Each number is 128 + 32 x the weight over its row's rms, rounded and kept within 0 to 255. Layers, rows and columns count from 0. The size above them is the row's rms in percent of the matrix's.

# layer 5 attention query, 64x64, rms 0.127, rows 0-63, columns 0-63
size [ 70  63  76  88  89  85  66  85  86  83  94  76 108  94  96 100  83  80 125 115 105 111 114 120 121 121 118 116 113 128 114 114 116  95  85 102 103 102 116  93  92 114 111  90  91  93  95 102  94  88  95 110  88 110  96 103  92 102 100  98 105  97 100 102]
[[ 97 164 160 177 127  93  87 114 123 127 114  98 101 130 128 185 109 112 144 150 140  98 208 122 111 190 161 157 166 119 113 134 112 149 103 203  90 139 115 139 151 101 186  89 128 117 118 125 128 111 102 124 170 123 118 160 192  76 123 192 147  72 159 144]
 [138 105 147 103 120 109  79 128  93 136 105 150 182 152  92 131 115 127 134  93 140 144 118  99 152 190 121 119  95 157 158 113 154 196  98 116 172  87 113 116 113 157 164 166 142 166 126 225 129  72 112 147 124  55 118 126 110 201 128  94 135 116  80 131]
 [146 179 147  82 166 136 149 154 140 129 111 125 108 147 196 108 110 168  55 168  71 109 142 136 101 117 103 189 133 160 181 156  92 105 154 127  75 118 137  83 125 108 123 139  98 111 163  48 153 143 134 137 164 108  51  99 128 128 109 120 124 164 151 115]
 [129 188 119 165 150 134 155 133 111  69 134 135 129 165 148  74 106 161 122 204 135  92 174  87 127 114  95 176 152 156  96 142  79  75  90 134 144 139 132 136 133 192  58 105 128 110 179 105 148 123 183  90 103 133 149  77 119 174 147 118 135 144 123 131]
 [127 119 202 121 132 168 196 104 158 146 153 102  93 117 163 124 108 127 161 114  79 116 109 133 180  96  86 178 125 141 160 131 144 117  88 165  99 187 110 169 146 114  64 100  59 140 138 129 135 186 115 159 196 135 156 129  80 123 118 125 135 126 152 156]
 [166 134 102 199  84 100 149 186 112 155 114 136 120 133 121  99 154  80 163  77  89  76 156 153 134 127 158 157 179 168 144  79 117 179 145 137 188 161  95 140 154 142 143  94  89 118 112 182 100 117 120  91 158  80 101 128 166 157 149 128  96  94  92 138]
 [ 98  95 153  80 131 167 132 133 158 100 164 100 140 163 117 104 110  88 128 125 158 183 128 126 112 102 127  65 128  50  66 114 141  65 193 164 142 104  94 151 141 156 123 144 119 110 107 145 112  78 162  69 165 121 161 177 158 136 102 102 109 118  81 152]
 [124  92 170  84 152 101 112  71 140 115 115 122 145 149  32 191 135 120 132 112 137 202 163  99 139 116  98 116  99 108 152 153 187 111 153 116  68 143 135 112 108  85 153 149 125 140  82 116 113 114 144  88 125 185 176 162 130  80  80 141 130 125 165 137]
 [132 131  39 109  93 120 148 135 165 120 159 147 162 146 175 110 118 176 118 181  95  72  97 120  99  97  68 148 135 107 126 116  74 144 161 128  71  86 126 141 163 129 149 134 132 100 125 121 149 147 133 165 141 130  39  97 182 182 135 119 168 152 149 141]
 [100 147 117 104 142 142 103 154 151  38 178 142 128 136  96 182 138 121 189 131 139 206  65 106 148 171 129 129 109 117  44  91 139  83 161 132 141 126 105 148 120  85 106 130 101  82 183  97  90 138 166 137  82 150  98 131 134 128 115 127 108 139 118 119]
 [121 154 155 124 117 137 113 113  90  94  88 107 111 163  85 148 121 153 148 135 146 155 165  61 166  64 100 141 116  93 154 134 179 179  80 180 102 123 178 146  88 130 105 123 100 170 112 138  86 110 161  82 131 199 106  68  80 145 139 140 165 148 101 119]
 [130 183 128 184 128 112 141 137 137 104 101 150 173 132 140 166 120 108 173 108 120 140  62 155  96 158 105 153 155 210 151 147 105 119 128 156 123 188  97 119 122 102 106  95  81 118 135  85 133 138 211 130 135  98 137 180 183  66 131  90 170 139 134 118]
 [129 123 144 190 149  92 108 158 190 168 158 123  30 111 156 108  99 123 108 133 140  75 168 122 110 125 158 106 160 111 155 144 150 115 171 168 163 171 179 119 140 102 138  54 161 139 113 113 146 111  95 101  92  97 152 146 123 191  94 137  88 104 140 124]
 [136 143 109 111 122 164 119 124 151 109 104  82 120  88 130 150 175 142  87 170 162 121  82  95 156 134 103 157 123 117 124  93 121 142 110 190 124 126 167 149 126 149 109  71 173 149  88 123 153 130 153 176 112 127 167 206 215  62 101  96  91 106 159 164]
 [188 146 169 165  80 119 148 119 159 169 144 154  92 154 143  85 151 109 122  99 122 154 112  74 179 154 109 143 188 170 164 155  67 180 143 161 126 112 120 127 133  80 132 136 127 130  87 134  93 188 102  82 147 112  91 135 157 122  80  83 175  92 118 146]
 [123 128 127 166 107 114 136  99 224 154 125 140 119 112 143 115 149 123 160  80 142  53 104 186 145 134 137 111 182 144 165  95 124 122 169 103 121 174  97 189 142  93 153  73 160 114 165 120 125 143 169 135 166  86 141 139 174  95 122 182 166 127  89 149]
 [131 127  69 111 109 181  95 109 127 176 112  92 143 101  54  97 121 126 181 172  91  74 142 172  98 131 133 189 133 190 154 109 104 180 147 150 139 114 123  84 162 210 109 129 151 127 134 119 132 124  85 123 130 167  97 152 185 115 113 108 135 148 127 116]
 [130 128 126 104 166 111 106 162 104  99  81 195 112  77 113 133 119 190  96 106 145  93 130  83 141 133  93 149 202 133 158 132 111 147 132 165 169  78 154 124  67 125 137 127  82 181 126 123 121 152 111 192 156  97 164 185 120 134 147 114  64 128 144 163]
 [107 104 101 120 147 156 159 109 116 108 143 113 187  61  92 133  81 101 151 191 113 179  88 156 159 109 126 177 107  69 123 147  93 115 124 121  98 143  82 163 114 140  87 132 124 147 206 109 147 143 111 128 143  76 162 178 124 148 174  79  88 147 111  98]
 [179  92 104 121 126 171 138 177 111 134 137 148 118  58  85 150  80 160 136 204 147 118 120 136 108 144 153 155 122 107 139 125 153 142 118 129 138 129 123 157 114 106 181 149 142 174 192 164 132 215  83  53 119 125 139 165 143 116  97 145 125  98 176 161]
 [110 177 110 117 159 165 141 121 105 127  63 136 160 169 114 141  83 164 146 126 123 101 112 139 150 111  38 152 142 171 179 106 108  94  37 134 111 162 158 132 133 110 137 168 126 115 130 106 168 125 132 174 105 196 168 146 117 116 182 162 172 143 123 109]
 [148 139 139 127 142 142  94 106 154 121  83  88 119 147 168 154 147 165 115 199 112 147 148 162  74 111 191 113 117 114 120  90 169 129 159 115  56 153 100 107 133  74 130 186  93 118 126 152 138 128  85 192 162  93 118  73 132 100 157  84 108 110  69 133]
 [140 128  73 168 131 115 136 140 164 152 143 137 146 115 202 105 100 180 112  85 112 119 106 177 100 149 176 194 142  88 141 150 166 117  61 107 129 133 149 130 138  89  80  89 118 112 136 126 116 106 158 126 118 115 129 165  64 134  65 168 134 164  53 121]
 [125 157 105 177 146 140 105 159  89  93 124 165  93 159 124 147 121 104 167  76 142 138 137  72 206 130 168  77 124 102 143 106 133 143 119  95 162 141 166 157 105 119 126 131 178 155 110 152 139 106 175  40  95 146  98 131 102 143 121 122 209  88 141 160]
 [111 106 139 127 128 131 121 116 130 181 101 163 130 143 136  93 148 104 167 128  61 100  48 142 117 114 121 172  98 121 156 127 181 115 123 106 161 150 157  75  56 182 104 197 109 124 142  74 145  82 169 154 168 117 112 139 164 116  92  95 106 109  89 162]
 [172 133 109  85  94 137 158 118 121 127 109  79 158 147 139 146  74 108 182  44  97 143 117 158  97 144 151 142 151 143 114  47 104 167 167 143 117 157  89 154 194 151 144 154 113  84 133 179 133 154  77 136 125 123 177 193 113 132 140 142 143 154 129 150]
 [155  54 152 131 168 204 103 118 134 127  98 121 127 130 128  87 133 133 137 136 143 196 114 150 136 144  95  90 163  77 127  78 141 186 115 143 116 118 124 116  90 136 139  81 142  69 128 198 148 137  87 156  79  61 155 127 127 110 115 115 190 106 103 142]
 [131 109  93 135  58 112 132 120  53 175 150  59 140 148 163 128 151 150  77 165 121 152 147 110  99 139 116 100 137 129  97 160  86 157  98 119 161 111 126 131  81 120  92 162 128 136 143 198 174 179 188  85 129 125 106 100 161 116 119 103  63 130 103 106]
 [156 119 125  88  93  65 152  99  93  86 140 126  61 125 125 207 136 112  94 154 144 162  68 132 139 183  93 155  95  96  86  93 109 139 123  85 101 110 152  94 178 141 139 150 130 105 126 126 106 143 163 146  98 126  95 147  53 135 125 178 174 106 114  97]
 [107  95 115 171 136 111 130 120 116 145 178 142 167 119 150 174 130 129 152 142 193 196  44 123 151 121 148  79 138 125 122 128 136 129 114 130 159  91 147 140 144  83 166 203 144 120 119 115  79 104  61 119 176 149 138 159 193  87 129 114 136 153 129  74]
 [120 130  98 178 216  87 110 111 134 146 135 130 143 152  78  84 144 111 165 120 101 120 149 117 147 120  56  95  93 170 113  95 111 150 167  99 129 101 164 142 154  95  89 117 146  81 212 105  90  99 118  89 103 116 132 141  73 153 118 115  69 109 108 135]
 [ 61 141 128 158  99 172 163 107 145 138 104 140 160  91  99 134 138 100  99 173  98 142 113 147 113 171 158  85 146 125  97 125 129  62 127 113 123 120 126 134 121 125  87 110 109 128 131 174  29 161 188  74  73 147 154 135  98  80 173 124 154 140 180 132]
 [134  80 126 105 152 116 145  80 127 127 143 151  89 132  98 152 118 190 136 158 143  95  88  86 165 152 145 142 113 130 111 154 138 131 143 105 136  91 106  88 106  71 176 142 100  94  94 221  88 110 109 196 140 123 173 125 194 160 145 127 124  55 135 133]
 [ 95 162 140 114 102 150 100 138 122 126 195 141 125 178 138 152  25 199 123 127  90 114 138 107 213 138  82 103 104 106 186 140 146 142  99 111  99 151 152 135 131  68 147 129 117 130 109 185  79 116  85 142 170 137 116 108 120 136 104 130  95 106 135 129]
 [125 162 143 126  89  97 136  95 137 144 144 133  96 146 100 148 102 177  71 184 108 111 124 110 139 170 107 143 121 144 152 146  65 124  89 127 127 101 113 125 139  83 197 141 114 119  92 153  96 146  58 136 143 143 137 124 193  93 148 143  82  90 227 161]
 [176 171  89 166 138 107 104 126 138 153  71 116 156  98 120 153 143 117 160 137 135 140 175 136  54  89 143 111 176 110 123  64 109 120 102 173  95 158 175 140 154 155 137 144 126 199 146  66 118 151 164  92 108 180 131  96  85 160 121 148 149 174 157 140]
 [131  81 122 161 140 157 145 118 139 119 154 164 111 121 125  79 139 187 144 100 113  74 157  93  60  92 128 137 148 172 176 137 117 115  96 129 131 100 153  96 168 111 144 106  59 151  72 156  46 112  73 111 149 129 107 139 124 175 140 145  99  60 151 136]
 [139 141 155 103 138 114 120 177 149 138  97 131 120  87 171 169 144 147 162 112 198  93 165 136 122 106 141 147 201 118 137 109 168 144 130 118  95 191  90 122 161  54 170 143  86 143 130  81 150 130 181 116 131 176  61 119 101 135  90 165 154 165 115 109]
 [168 123  92 167 121  99  88  98 165 121 108 131  90 115  99 107 107 141 102 167 106  78 197 111 120  93 147 113 156 112  87  98 159 129  98 161  94 129  98  95 123  95 237 133  93 171 180 153 114 122  82 130 153 121 120  68 141 162 120 126 137  77 131 141]
 [143 191  72 149 145 100 155  97 163 123 100  88 144 139 193 107 125 131  94  90 145 151 108 222 136 124 126 144 115  95 135 134 108 134 105 155 117 192 129 115 133 181 141 109 126 175 132  57 145 156 181 169  98 167 114 114 115 187  99 157 105 144 110 107]
 [133 172  85 160 124 109 100 111 159 168 141 101 158 182 120 101 143 120 144 111  92 162 181 217 122  86 132 105 116 108 110 101 132 129 119 182 161 149 129 120 145 198  99 113 141 205 178  99 115  85  85 124 121 106 102  93 102 166 127 146 151  95  77 116]
 [ 98 159  94  98 144 117 103 116 118 101 162 176 136 126  54  86 127 133 128 134  92 118 153  85 179 143 106  89 132 128 113 102 158 118 149 122 122 125  89 155  57 114  86 168 150  79 213 174 115  74 148 111 172 131 156 140  86 147 165 133 143 189 110 110]
 [130 171 159 138 203 159 153 119  54 138 200 106 144 123 158 130  64 111  98 150 144 167 165  86 125 141 151  95  95 106 104 165  82 141 111  81 143 111  83  79  86 124 104 163 118 120 120 139 151  76  86 140 142  73 153 140 146 121 162 120 141 147  96 158]
 [ 76 144 137 186 145  62 130 135 101 165 162 118  78 163 171 128 123 141 133 105 212 109 124 152 114 184 161 127  86 156 128 156 108 119 111  90 158 136 102 174 154 115 151 101 153 143 100 167 108  84  76  93 141 163 144 124 142 132  99 161 158 114 203 156]
 [151 102 137  40  54 122  95 134  92 122  62 155 198 122 145 132 170 107 120 127 108 126 138  80 196 124 147 147 134  99 100 129 117 202 139 112  76 146 107  91 116 132  85 113  94 123  95 146 100  72 105 153 120 134 127 152 145  74 120 117 155 127 151 114]
 [181  16  82 115 121 105 142 112 170 202  77 120 153 136 150 154  96 131 112 119 105 149 120 178 149 160 144 147 105 141 161 129  64 175 130  96 111 177 125 122 166 129 102 118 147 149 125 113 163 135 117 162  86 138  87  77 160 141 130  99 151 159 120 101]
 [193 111 142 103 146 127 145  93 109 101 107 150 162 143 128 181 160  90 135 144  94 105 131 181 112  81 170 139 159 140 173 135 128 190  98 112 175 113 174  98 116 100 121 159 120 118 122 160  92 137 107  85 180 214 157  88 145  88 171 164 125 115 140  82]
 [188 148 166  90 118 171  77  99 152 153 119 112 164 151 122 129 160 143 106  83  85 108 165 119 158 116 110 197 152  81  79  95 143  78 183 139  61 140 137 126 159 150 154 129  88 183 146 115 106 119 146 119 156 191 124 134 138 177  91 116 121 109  93 154]
 [172 149 154 167 125  97 128  98 161 180 113 101  97 129 101 142 188 100 141 150 168 141 108 143 111 130 118 145 122 149 131  77 160 165 141  84  85 140  95 134 139  96 161 141 153 151  77 141 120  88 185 111  81 162 130  98 190 119  45 174 177 101  85 122]
 [143 149 158 145 180  67 128 183  99  58  87  69 140 119 141 112 118 125 125 128 144 170 176 102 149  98 141 139 167  95  84 118 167  74 134  67  95 179 119 110 115 144 105 119 138 164 163  94 191 164 123  99 108 105 123 108 118 111 136 114  75 129 156 178]
 [118 139 148 137 118 202  71 149 136 107 122 203 104 113  99  66 157  82 136 118 136 162 151  78 137  97  85 136  94 191 144 110  66 111 101 157 126 122 121 116 155 145  80 149 152 122  98  68 145 133 138  96 180 113  74  85 111 137 165 146 136 127 112  89]
 [ 70 124 137 111 120 146 191  64 149 155 162 112 130 106 109 117  89 108 136 163  98 124  97  69 196 141 113 150 125 112 188 148 116  59 131 146 123 112 131 129 117 121 102 189 126  92 117  95 127 104  61  97 170 145 150 167  67 178 146 114 146 153 138 159]
 [172 163 119 137 124 140 126 117 117 124 122 152 136 117 112 170 129  97 198  88 131 148  84 116 169 179 163  98 161 211 165 128  96 175 111 168 173 142 135 164 145  91 131 112 135 171 123 197 139 107  98 176 131 151 138 139  97  88 124  67 151 151 177 166]
 [119  39 135  94 113 137 127 129 153 128 152 168  91 136 143 131 163 131 172 156 169  91 108  53 135 101 127 158 127 138 117 113 109  97 206  68 146  91  77 142 149 105 116 111 128 136  61 156 133 151 154 140 131 116 149 107 154 131 141  61  87  95 187 112]
 [118 105 155 117 115 119 126 116  63 126 203 112  72 104 125 119  95 117 100  99 167 148  62  43 129 138 174  86 164 119 151 149 111  89 114  99 119 133 154 139  91  42 130 121 100 144 112 108 119 126 162 121 138  89  73 122 143 147 121 149  96 103 176 172]
 [168  49 131 105 156 138 121 140 146 118  97 169 130  96 132 168 121 129 120 133 136 136  98  82 102  97  64 131  91 227  84 178 112  78 119 124 147  79 137 124 127 108 159 154 151 157 140 112  98 132  86 158 103  98 116 179 138 122 186 136 136  97 187 130]
 [138 131 134 117  69 108 161  90  67 155 115 146 178 176 191 119  47 127 123 145 161 105  91 139 132 149 138 163 113 123 110 114 151 100 196 126  88 156 112 161 152 136  68  87 113 152 113 158 102 149 116  81 176 113  54 102 140  98 159 131 130 159 116 135]
 [167 124  66 181 103 133 100 123 122  96  88 113 151 129 114 211 192 100 135 100 155 155 145  91  79 115 190  78 133 135 175 148 156  55 127 132 109 132 120 108 113 136 179 145 167 137 104 126 141 134 157 116 137  89  87 152 158 122 144 119 130 202 102 139]
 [115 116 151 110 138 171 105  85 113  77 116 100 123  81 188 129 169 163 155 137 170  66 114 166  56  63 162 126 141 136 169  79 115 155 100  91 109 147 105 114 126 123 141 164 146 200 114  93 122  87 103 144 170 148  89 154 145 133  99 152 135 132 182 115]
 [182 122 185  92  91 127  98 125 107 151 123 101 125 121 135 186 117  74 104 147 101  76 111 139 149  92 109 151 134 118 163  75 133 126 111 117 159 125  62 193 101 136 182 108 145 137 174 116 135  90 100 154 135 137  95  91  49 203 141 109 124 106 111 113]
 [163 115  83 114 148 132 156  89 127  88  70 148 121 129 143 116 115 162 136  93 100 141 124 147 127 155 124 141  63  79 199 148 152 107 100 126  96  94 129 105 115 108 158 133 130 147  92 171 132  89 133 212 153 197 171  84 109 175 107 130  96  81  88  95]
 [121 131  76 105 153 142 127 127 149 143 118 126 126 107 153 118 103  63 195  91 116 136 123 137  67 103 125 139 132 149 104  59 113  94 109  97 129 133 128 159 146 128  81 103 129 134 119  16 173 117 140 104  99 126 117 168  68  62 137 134  77 161  93 112]
 [121 158 124 115 179 115 120  82 124 105 148 126 159 122  85 110 166 175 123 111 169 102 106 119  75 113 166 134 140  99 120 113  92 134 137 187 113 123 156 142  80 153 116 129 163 186 205 141 134  88 168  67  81 190 147  94 101 185 121  86 138 164 159 110]
 [ 64 168 101 141 174 139 195 116 146 100 144 154 149 148 111 160 150 126 141 116 142 139  89 170 210 131  65 157 118 158  64 129 127 102 151 125 106 133  68 117 116 107 142  61 124  87 163 151 144 105 137 107 174 147  84 145 107 177  94 108  96 101 138 135]]